From a checkpoint of a small transformer trained on Wikipedia.
Architecture: RMSNorm before and after each block, no biases in attention or MLP, tied embeddings, some layers without positions.
Each number is 50 + 12 x the weight over its row's rms, rounded and kept within 0 to 99. Layers, rows and columns count from 0. The size before them is the row's rms in percent of the matrix's.

# down: layer 3 MLP down (transposed), 640x160, rms 0.0791, rows 472-481, columns 0-159
# up: layer 3 MLP up, 640x160, rms 0.085, rows 473-482, columns 0-159
down472 099:62 61 56 43 53 60 47 49 30 49 47 60 43 63 43 49 45 57 22 65 49 72 47 16 43 62 49 62 50 77 42 45 34 46 57 29 56 43 48 46 50 40 22 33 85 45 54 30 47 30 55 54 50 39 60 56 50 42 48 43 56 60 66 51 59 39 33 66 48 68 28 61 71 43 62 60 53 38 49 55 47 61 36 52 41 38 52 59 68 46 59 43 37 62 68 34 63 38 53 62 56 64 42 64 64 59 50 34 31 46 49 34 53 38 71 52 49 55 37 64 45 24 61 23 53 58 49 58 45 36 50 38 28 51 56 60 35 49 40 54 46 57 50 32 44 29 44 54 60 51 37 44 59 57 65 61 52 48 33 43
up473 108:61 36 48 52 39 44 72 49 74 67 51 67 46 47 50 48 63 49 56 31 50 53 45 46 43 50 47 51 51 38 77 32 49 54 38 61 58 51 53 30 41 30 53 45 36 62 44 55 43 38 44 54 17 51 48 51 67 54 64 76 48 70 38 49 44 70 42 58 40 33 33 57 60 46 47 38 56 30 44 29 60 44 69 56 54 47 53 44 48 52 76 66 48 44 38 54 54 58 52 48 54 39 68 81 33 40 57 35 33 65 39 55 70 51 35 55 40 40 34 45 54 55 34 57 54 42 48 59 46 74 65 63 31 20 39 40 53 57 53 61 54 57 45 80 35 45 43 35 41 39 60 47 36 60 47 41 63 42 68 66
down473 102:72 38 54 69 42 48 58 42 55 43 49 35 44 92 41 68 40 40 47 47 43 26 57 56 42 41 35 42 62 56 51 55 48 35 44 50 41 49 34 53 55 47 44 27 25 47 46 52 49 49 29 51 63 43 42 44 53 37 43 40 70 44 58 43 52 76 55 54 65 38 46 34 58 56 42 29 61 32 58 50 40 47 35 44 45 43 49 39 32 42 42 55 49 59 57 62 40 45 45 52 57 56 29 68 49 57 43 40 74 41 25 57 37 61 48 25 71 36 55 51 49 31 54 73 50 46 50 45 48 13 44 52 43 59 58 36 52 57 71 66 54 56 25 43 42 61 35 52 68 45 55 53 59 51 65 42 41 77 52 64
up474 099:57 65 54 31 64 45 60 53 56 53 63 30 36 43 47 44 69 67 54 58 48 73 69 58 53 33 50 37 57 45 47 40 48 73 49 55 54 56 50 67 49 61 56 55 58 68 37 50 43 26 40 57 46 53 44 34 65 52 64 34 26 48 62 70 51 61 60 68 78 43 42 61 46 40 50 44 32 60 56 23 69 39 32 55 60 61 82 55 37 43 54 45 27 42 35 61 58 49 32 52 31 42 44 49 61 60 52 34 52 56 36 35 65 65 53 53 61 41 34 63 60 39 61 48 51 60 48 42 54 58 38 66 34 44 29 57 65 61 58 66 41 45 60 71 51 52 43 40 48 84 39 47 60 35 35 48 41 43 50 50
down474 101:46 44 47 26 51 47 41 64 39 60 70 49 32 67 53 65 52 63 68 46 55 54 60 50 33 46 57 39 61 62 44 44 52 49 41 52 40 38 61 82 71 59 66 59 35 66 50 47 42 49 58 44 45 50 63 63 38 46 23 53 45 33 54 44 26 44 58 53 52 52 73 52 39 36 70 45 56 60 31 39 53 66 61 32 30 62 56 46 57 39 47 55 67 67 34 62 68 56 58 24 39 36 31 41 46 57 51 44 40 59 57 57 24 48 51 62 55 32 45 41 52 37 49 58 52 51 49 49 51 56 56 32 52 34 47 41 67 46 38 56 36 68 17 60 64 43 72 47 60 51 31 35 26 58 34 61 38 42 58 61
up475 100:41 61 44 45 45 48 77 46 65 34 54 44 49 54 51 37 35 44 53 51 19 46 37 37 54 57 66 41 41 36 43 39 59 65 35 51 49 55 66 43 53 52 59 23 27 63 64 14 43 49 58 46 34 42 57 35 50 67 48 53 50 46 52 59 64 69 49 61 68 26 57 74 42 48 56 22 61 47 74 42 58 43 46 53 40 56 57 32 72 38 57 69 40 55 48 47 36 76 40 49 48 25 51 56 46 51 50 49 64 64 39 48 28 55 56 38 47 34 34 61 53 56 74 41 45 46 42 60 64 32 44 52 48 46 44 45 74 53 59 68 52 46 54 57 46 42 36 40 63 45 44 77 46 66 33 53 45 44 63 46
down475 099:35 41 37 35 66 51 41 50 53 50 56 42 53 44 60 58 46 54 60 42 36 51 27 43 30 42 61 64 73 53 37 47 47 40 38 71 51 44 43 53 56 42 44 32 77 55 69 40 42 50 55 41 66 34 59 36 43 37 44 47 51 67 66 58 37 53 33 23 37 72 52 36 63 39 71 36 74 49 41 32 73 45 52 58 49 45 43 45 56 32 54 39 69 63 39 33 67 65 45 48 59 64 55 61 52 58 29 53 35 39 72 61 40 56 59 55 54 33 20 65 59 59 56 55 68 46 41 60 36 58 40 27 47 43 41 49 69 47 56 38 51 35 41 47 53 27 52 61 33 49 48 45 53 61 62 46 72 41 60 38
up476 103:49 52 70 37 57 33 53 50 50 69 56 59 26 54 57 30 36 47 31 67 60 43 66 58 36 40 56 30 52 49 59 60 34 50 54 53 42 40 43 53 50 40 43 68 19 57 55 60 45 39 46 61 30 42 50 39 37 49 62 61 45 41 51 36 40 67 29 50 42 70 36 55 64 23 66 60 33 48 52 56 49 35 46 49 48 62 49 55 32 51 53 69 50 42 26 46 35 49 40 53 33 45 55 63 52 49 58 40 42 49 57 48 77 49 62 59 56 59 60 42 59 38 57 60 30 57 32 52 55 53 47 50 53 58 46 47 61 60 72 24 79 39 66 49 46 48 25 53 24 82 71 52 58 42 32 53 56 51 44 63
down476 102:47 50 43 60 64 41 56 43 63 44 46 41 50 55 56 43 39 43 58 48 58 59 20 56 63 23 41 80 56 56 29 57 80 34 69 82 48 56 35 47 49 57 57 48 69 45 61 34 62 48 42 52 60 39 62 60 57 43 43 39 43 61 56 54 34 55 58 60 53 37 67 32 51 57 35 47 69 40 43 37 49 50 33 52 46 67 62 32 52 40 67 50 37 43 38 57 59 34 54 38 46 46 52 51 66 60 43 76 29 35 38 71 44 42 46 50 67 63 48 63 59 56 45 47 49 45 62 58 39 62 52 61 52 45 63 54 49 62 31 63 41 74 53 56 64 50 46 41 55 24 45 70 49 52 52 12 51 60 69 54
up477 102:51 28 39 44 63 62 69 54 39 37 52 69 65 49 69 55 31 54 32 38 73 32 77 55 39 51 62 38 35 41 59 37 63 37 17 44 34 60 36 66 70 47 34 48 32 57 62 66 35 31 66 37 44 67 31 45 58 56 67 66 60 40 50 48 44 49 48 26 55 23 50 65 47 29 73 51 42 46 39 38 49 50 49 55 31 39 50 44 41 41 49 31 63 61 53 53 53 34 49 27 59 42 38 50 55 52 53 45 62 45 46 45 50 48 59 43 35 43 44 54 37 39 62 45 65 38 47 56 83 61 45 48 65 52 44 47 57 29 58 50 50 48 55 59 52 44 28 49 47 70 69 44 48 64 48 43 47 39 56 45
down477 098:69 40 46 46 59 41 44 52 60 56 49 65 43 39 45 42 62 51 53 52 50 72 40 46 65 46 40 45 52 65 52 41 53 57 65 51 66 54 62 43 47 56 51 47 43 76 41 44 46 31 34 50 48 57 61 39 43 54 62 58 73 47 74 55 43 48 63 72 59 65 22 55 38 60 54 56 50 63 66 68 32 49 56 38 62 48 41 56 62 56 34 42 32 50 65 57 59 59 27 69 39 61 55 63 58 60 45 64 55 59 30 54 35 56 39 50 67 58 39 26 34 29 37 37 60 44 80 49 66 54 55 60 57 51 67 49 42 39 83 38 40 62 63 47 35 49 38 39 39 60 85 49 38 61 56 42 30 41 60 63
up478 100:41 26 66 65 46 48 49 63 48 41 60 36 55 22 48 63 49 35 52 62 52 28 41 37 21 34 43 66 38 16 31 33 39 46 54 43 50 35 56 29 49 42 55 48 42 29 58 48 59 32 39 33 53 60 58 58 53 35 44 53 37 61 62 60 60 52 32 45 41 47 53 56 72 37 44 32 70 65 56 42 59 52 44 77 50 55 49 49 15 29 55 47 53 45 60 73 55 49 48 45 49 43 57 50 40 61 64 61 47 56 60 21 54 48 67 56 56 56 65 54 50 42 48 40 46 65 45 43 50 45 61 38 19 33 52 37 56 55 57 34 66 36 40 47 44 49 41 49 32 57 60 40 46 53 43 58 60 51 30 57
down478 090:38 57 65 56 43 45 62 51 41 48 35 40 41 36 67 63 49 43 47 52 69 21 59 43 57 42 40 53 58 61 66 61 53 53 44 36 53 37 39 43 63 50 65 50 60 79 56 55 40 75 50 52 57 60 39 74 45 57 50 47 42 28 45 62 32 39 58 46 66 65 56 49 43 44 56 36 48 55 32 50 29 64 41 59 52 61 75 38 51 52 56 45 37 76 66 61 64 42 45 60 49 48 42 39 54 37 30 54 51 34 72 68 55 58 73 57 38 79 69 57 46 60 49 34 51 68 46 40 53 47 47 52 68 37 62 50 60 54 60 66 57 58 41 63 38 37 48 33 35 65 44 85 64 66 48 39 49 45 67 62
up479 096:51 57 29 53 66 43 45 50 37 32 32 42 43 58 49 36 38 52 45 19 47 45 31 25 30 47 62 37 52 54 50 48 71 65 38 46 42 48 41 45 51 25 31 53 67 49 41 13 62 50 45 45 60 73 38 56 44 60 51 66 64 53 34 44 32 34 49 41 69 46 57 54 45 25 47 31 49 47 48 47 33 49 40 49 48 40 56 58 43 50 51 65 49 33 44 50 61 55 42 51 24 56 52 51 57 41 61 46 60 54 44 48 42 44 54 60 69 63 27 49 69 39 47 52 49 68 75 66 68 72 58 41 43 50 44 51 40 53 54 62 51 47 75 60 72 47 41 48 31 51 43 54 48 74 44 65 34 68 33 46
down479 095:31 61 41 66 50 67 60 62 45 49 56 31 57 49 43 65 51 67 31 67 45 54 50 51 57 64 40 62 55 57 39 30 56 55 61 29 35 33 53 39 73 43 52 47 57 56 29 32 53 44 43 58 59 64 44 64 58 38 44 32 67 59 65 35 78 48 37 42 49 38 66 47 46 54 40 63 42 50 50 52 61 38 63 20 56 36 45 81 58 47 45 37 66 33 41 49 45 64 54 60 38 66 60 38 31 48 62 62 60 36 42 50 56 57 51 42 38 26 56 56 74 62 40 68 48 43 41 45 46 59 36 55 52 69 53 41 20 21 53 56 28 65 36 37 38 38 57 53 45 56 48 39 42 36 55 42 39 43 57 53
up480 098:62 48 70 36 69 59 43 49 53 51 46 66 22 41 60 28 41 62 66 45 54 42 40 50 61 39 55 52 56 21 51 61 54 53 15 39 66 58 49 59 32 45 49 38 52 53 63 13 49 48 48 55 36 50 38 56 72 63 61 45 65 53 67 41 53 33 49 68 47 51 56 43 51 52 51 54 60 45 42 53 48 42 71 70 59 54 55 33 54 29 66 67 48 59 50 51 54 56 44 60 36 19 44 51 50 62 73 61 33 55 56 41 63 49 48 45 41 47 64 61 49 51 45 43 64 43 25 39 25 32 62 41 57 53 41 42 57 61 63 27 70 38 50 40 72 35 50 45 55 34 31 65 50 51 48 34 58 39 54 55
down480 098:51 65 41 55 33 52 43 33 49 53 67 44 53 63 60 45 56 65 50 45 50 63 57 60 42 60 52 76 43 64 38 38 67 37 64 61 52 34 50 58 71 41 46 52 40 64 37 70 41 71 29 56 50 44 56 47 46 36 65 62 45 48 38 39 78 70 44 35 71 46 64 58 40 64 39 75 28 40 60 44 43 50 37 47 49 31 69 66 41 39 49 51 56 38 35 62 50 69 51 51 46 62 43 61 46 50 30 51 48 38 47 44 22 47 61 59 72 24 40 60 21 52 57 74 31 44 58 50 44 67 59 66 38 56 61 58 55 34 59 58 62 56 20 53 44 55 58 54 58 56 51 45 26 51 44 52 50 58 59 43
up481 108:63 57 49 57 52 67 46 37 58 50 65 45 57 32 41 47 69 39 40 27 57 44 47 54 64 64 49 40 51 66 61 46 58 62 18 57 55 47 52 31 33 58 45 19 31 39 63 42 41 37 55 48 33 61 32 44 40 45 59 48 68 53 55 59 51 46 62 44 57 55 51 71 65 34 55 47 74 27 46 39 57 38 45 58 38 50 44 31 56 59 63 48 61 46 31 44 51 50 62 43 43 37 37 64 59 52 66 68 54 60 64 43 50 30 52 49 32 44 65 41 55 56 36 37 75 40 62 52 41 25 73 85 61 58 47 64 48 41 47 33 59 40 60 77 38 52 37 49 51 43 49 75 48 55 42 51 35 56 44 38
down481 116:37 60 21 59 45 34 55 45 51 42 31 59 63 44 74 35 51 51 48 53 49 76 52 14 42 57 50 41 29 41 53 61 73 52 52 62 68 31 68 46 55 39 50 44 43 64 40 62 75 40 51 47 32 48 62 45 32 44 50 57 43 61 42 45 44 51 53 59 48 63 30 58 47 69 48 59 64 53 67 55 39 67 33 42 60 51 61 28 41 41 47 53 43 49 50 57 37 44 52 46 43 51 55 43 62 34 44 52 71 59 56 31 56 54 50 45 38 31 74 50 35 32 56 45 63 46 69 56 67 59 43 43 53 49 54 57 66 59 51 60 56 60 98 39 67 66 50 47 37 51 50 49 54 47 27 48 48 62 62 36
up482 102:57 48 48 46 73 64 41 51 61 64 69 49 57 34 38 53 66 46 56 60 49 47 45 50 45 62 42 62 41 61 63 57 39 37 45 51 15 42 33 65 63 33 49 37 58 35 42 47 40 46 50 73 65 43 57 60 37 47 47 56 66 46 30 46 31 58 39 37 36 38 58 65 37 57 73 58 46 30 51 42 60 49 46 53 31 57 48 51 53 59 70 47 55 65 32 67 52 49 57 48 41 56 44 41 41 63 64 64 45 59 28 18 59 43 62 68 64 37 49 45 58 38 56 37 30 58 37 53 53 73 49 49 42 17 45 61 48 65 70 38 50 48 66 50 64 54 32 42 47 47 40 60 67 53 56 22 23 51 53 39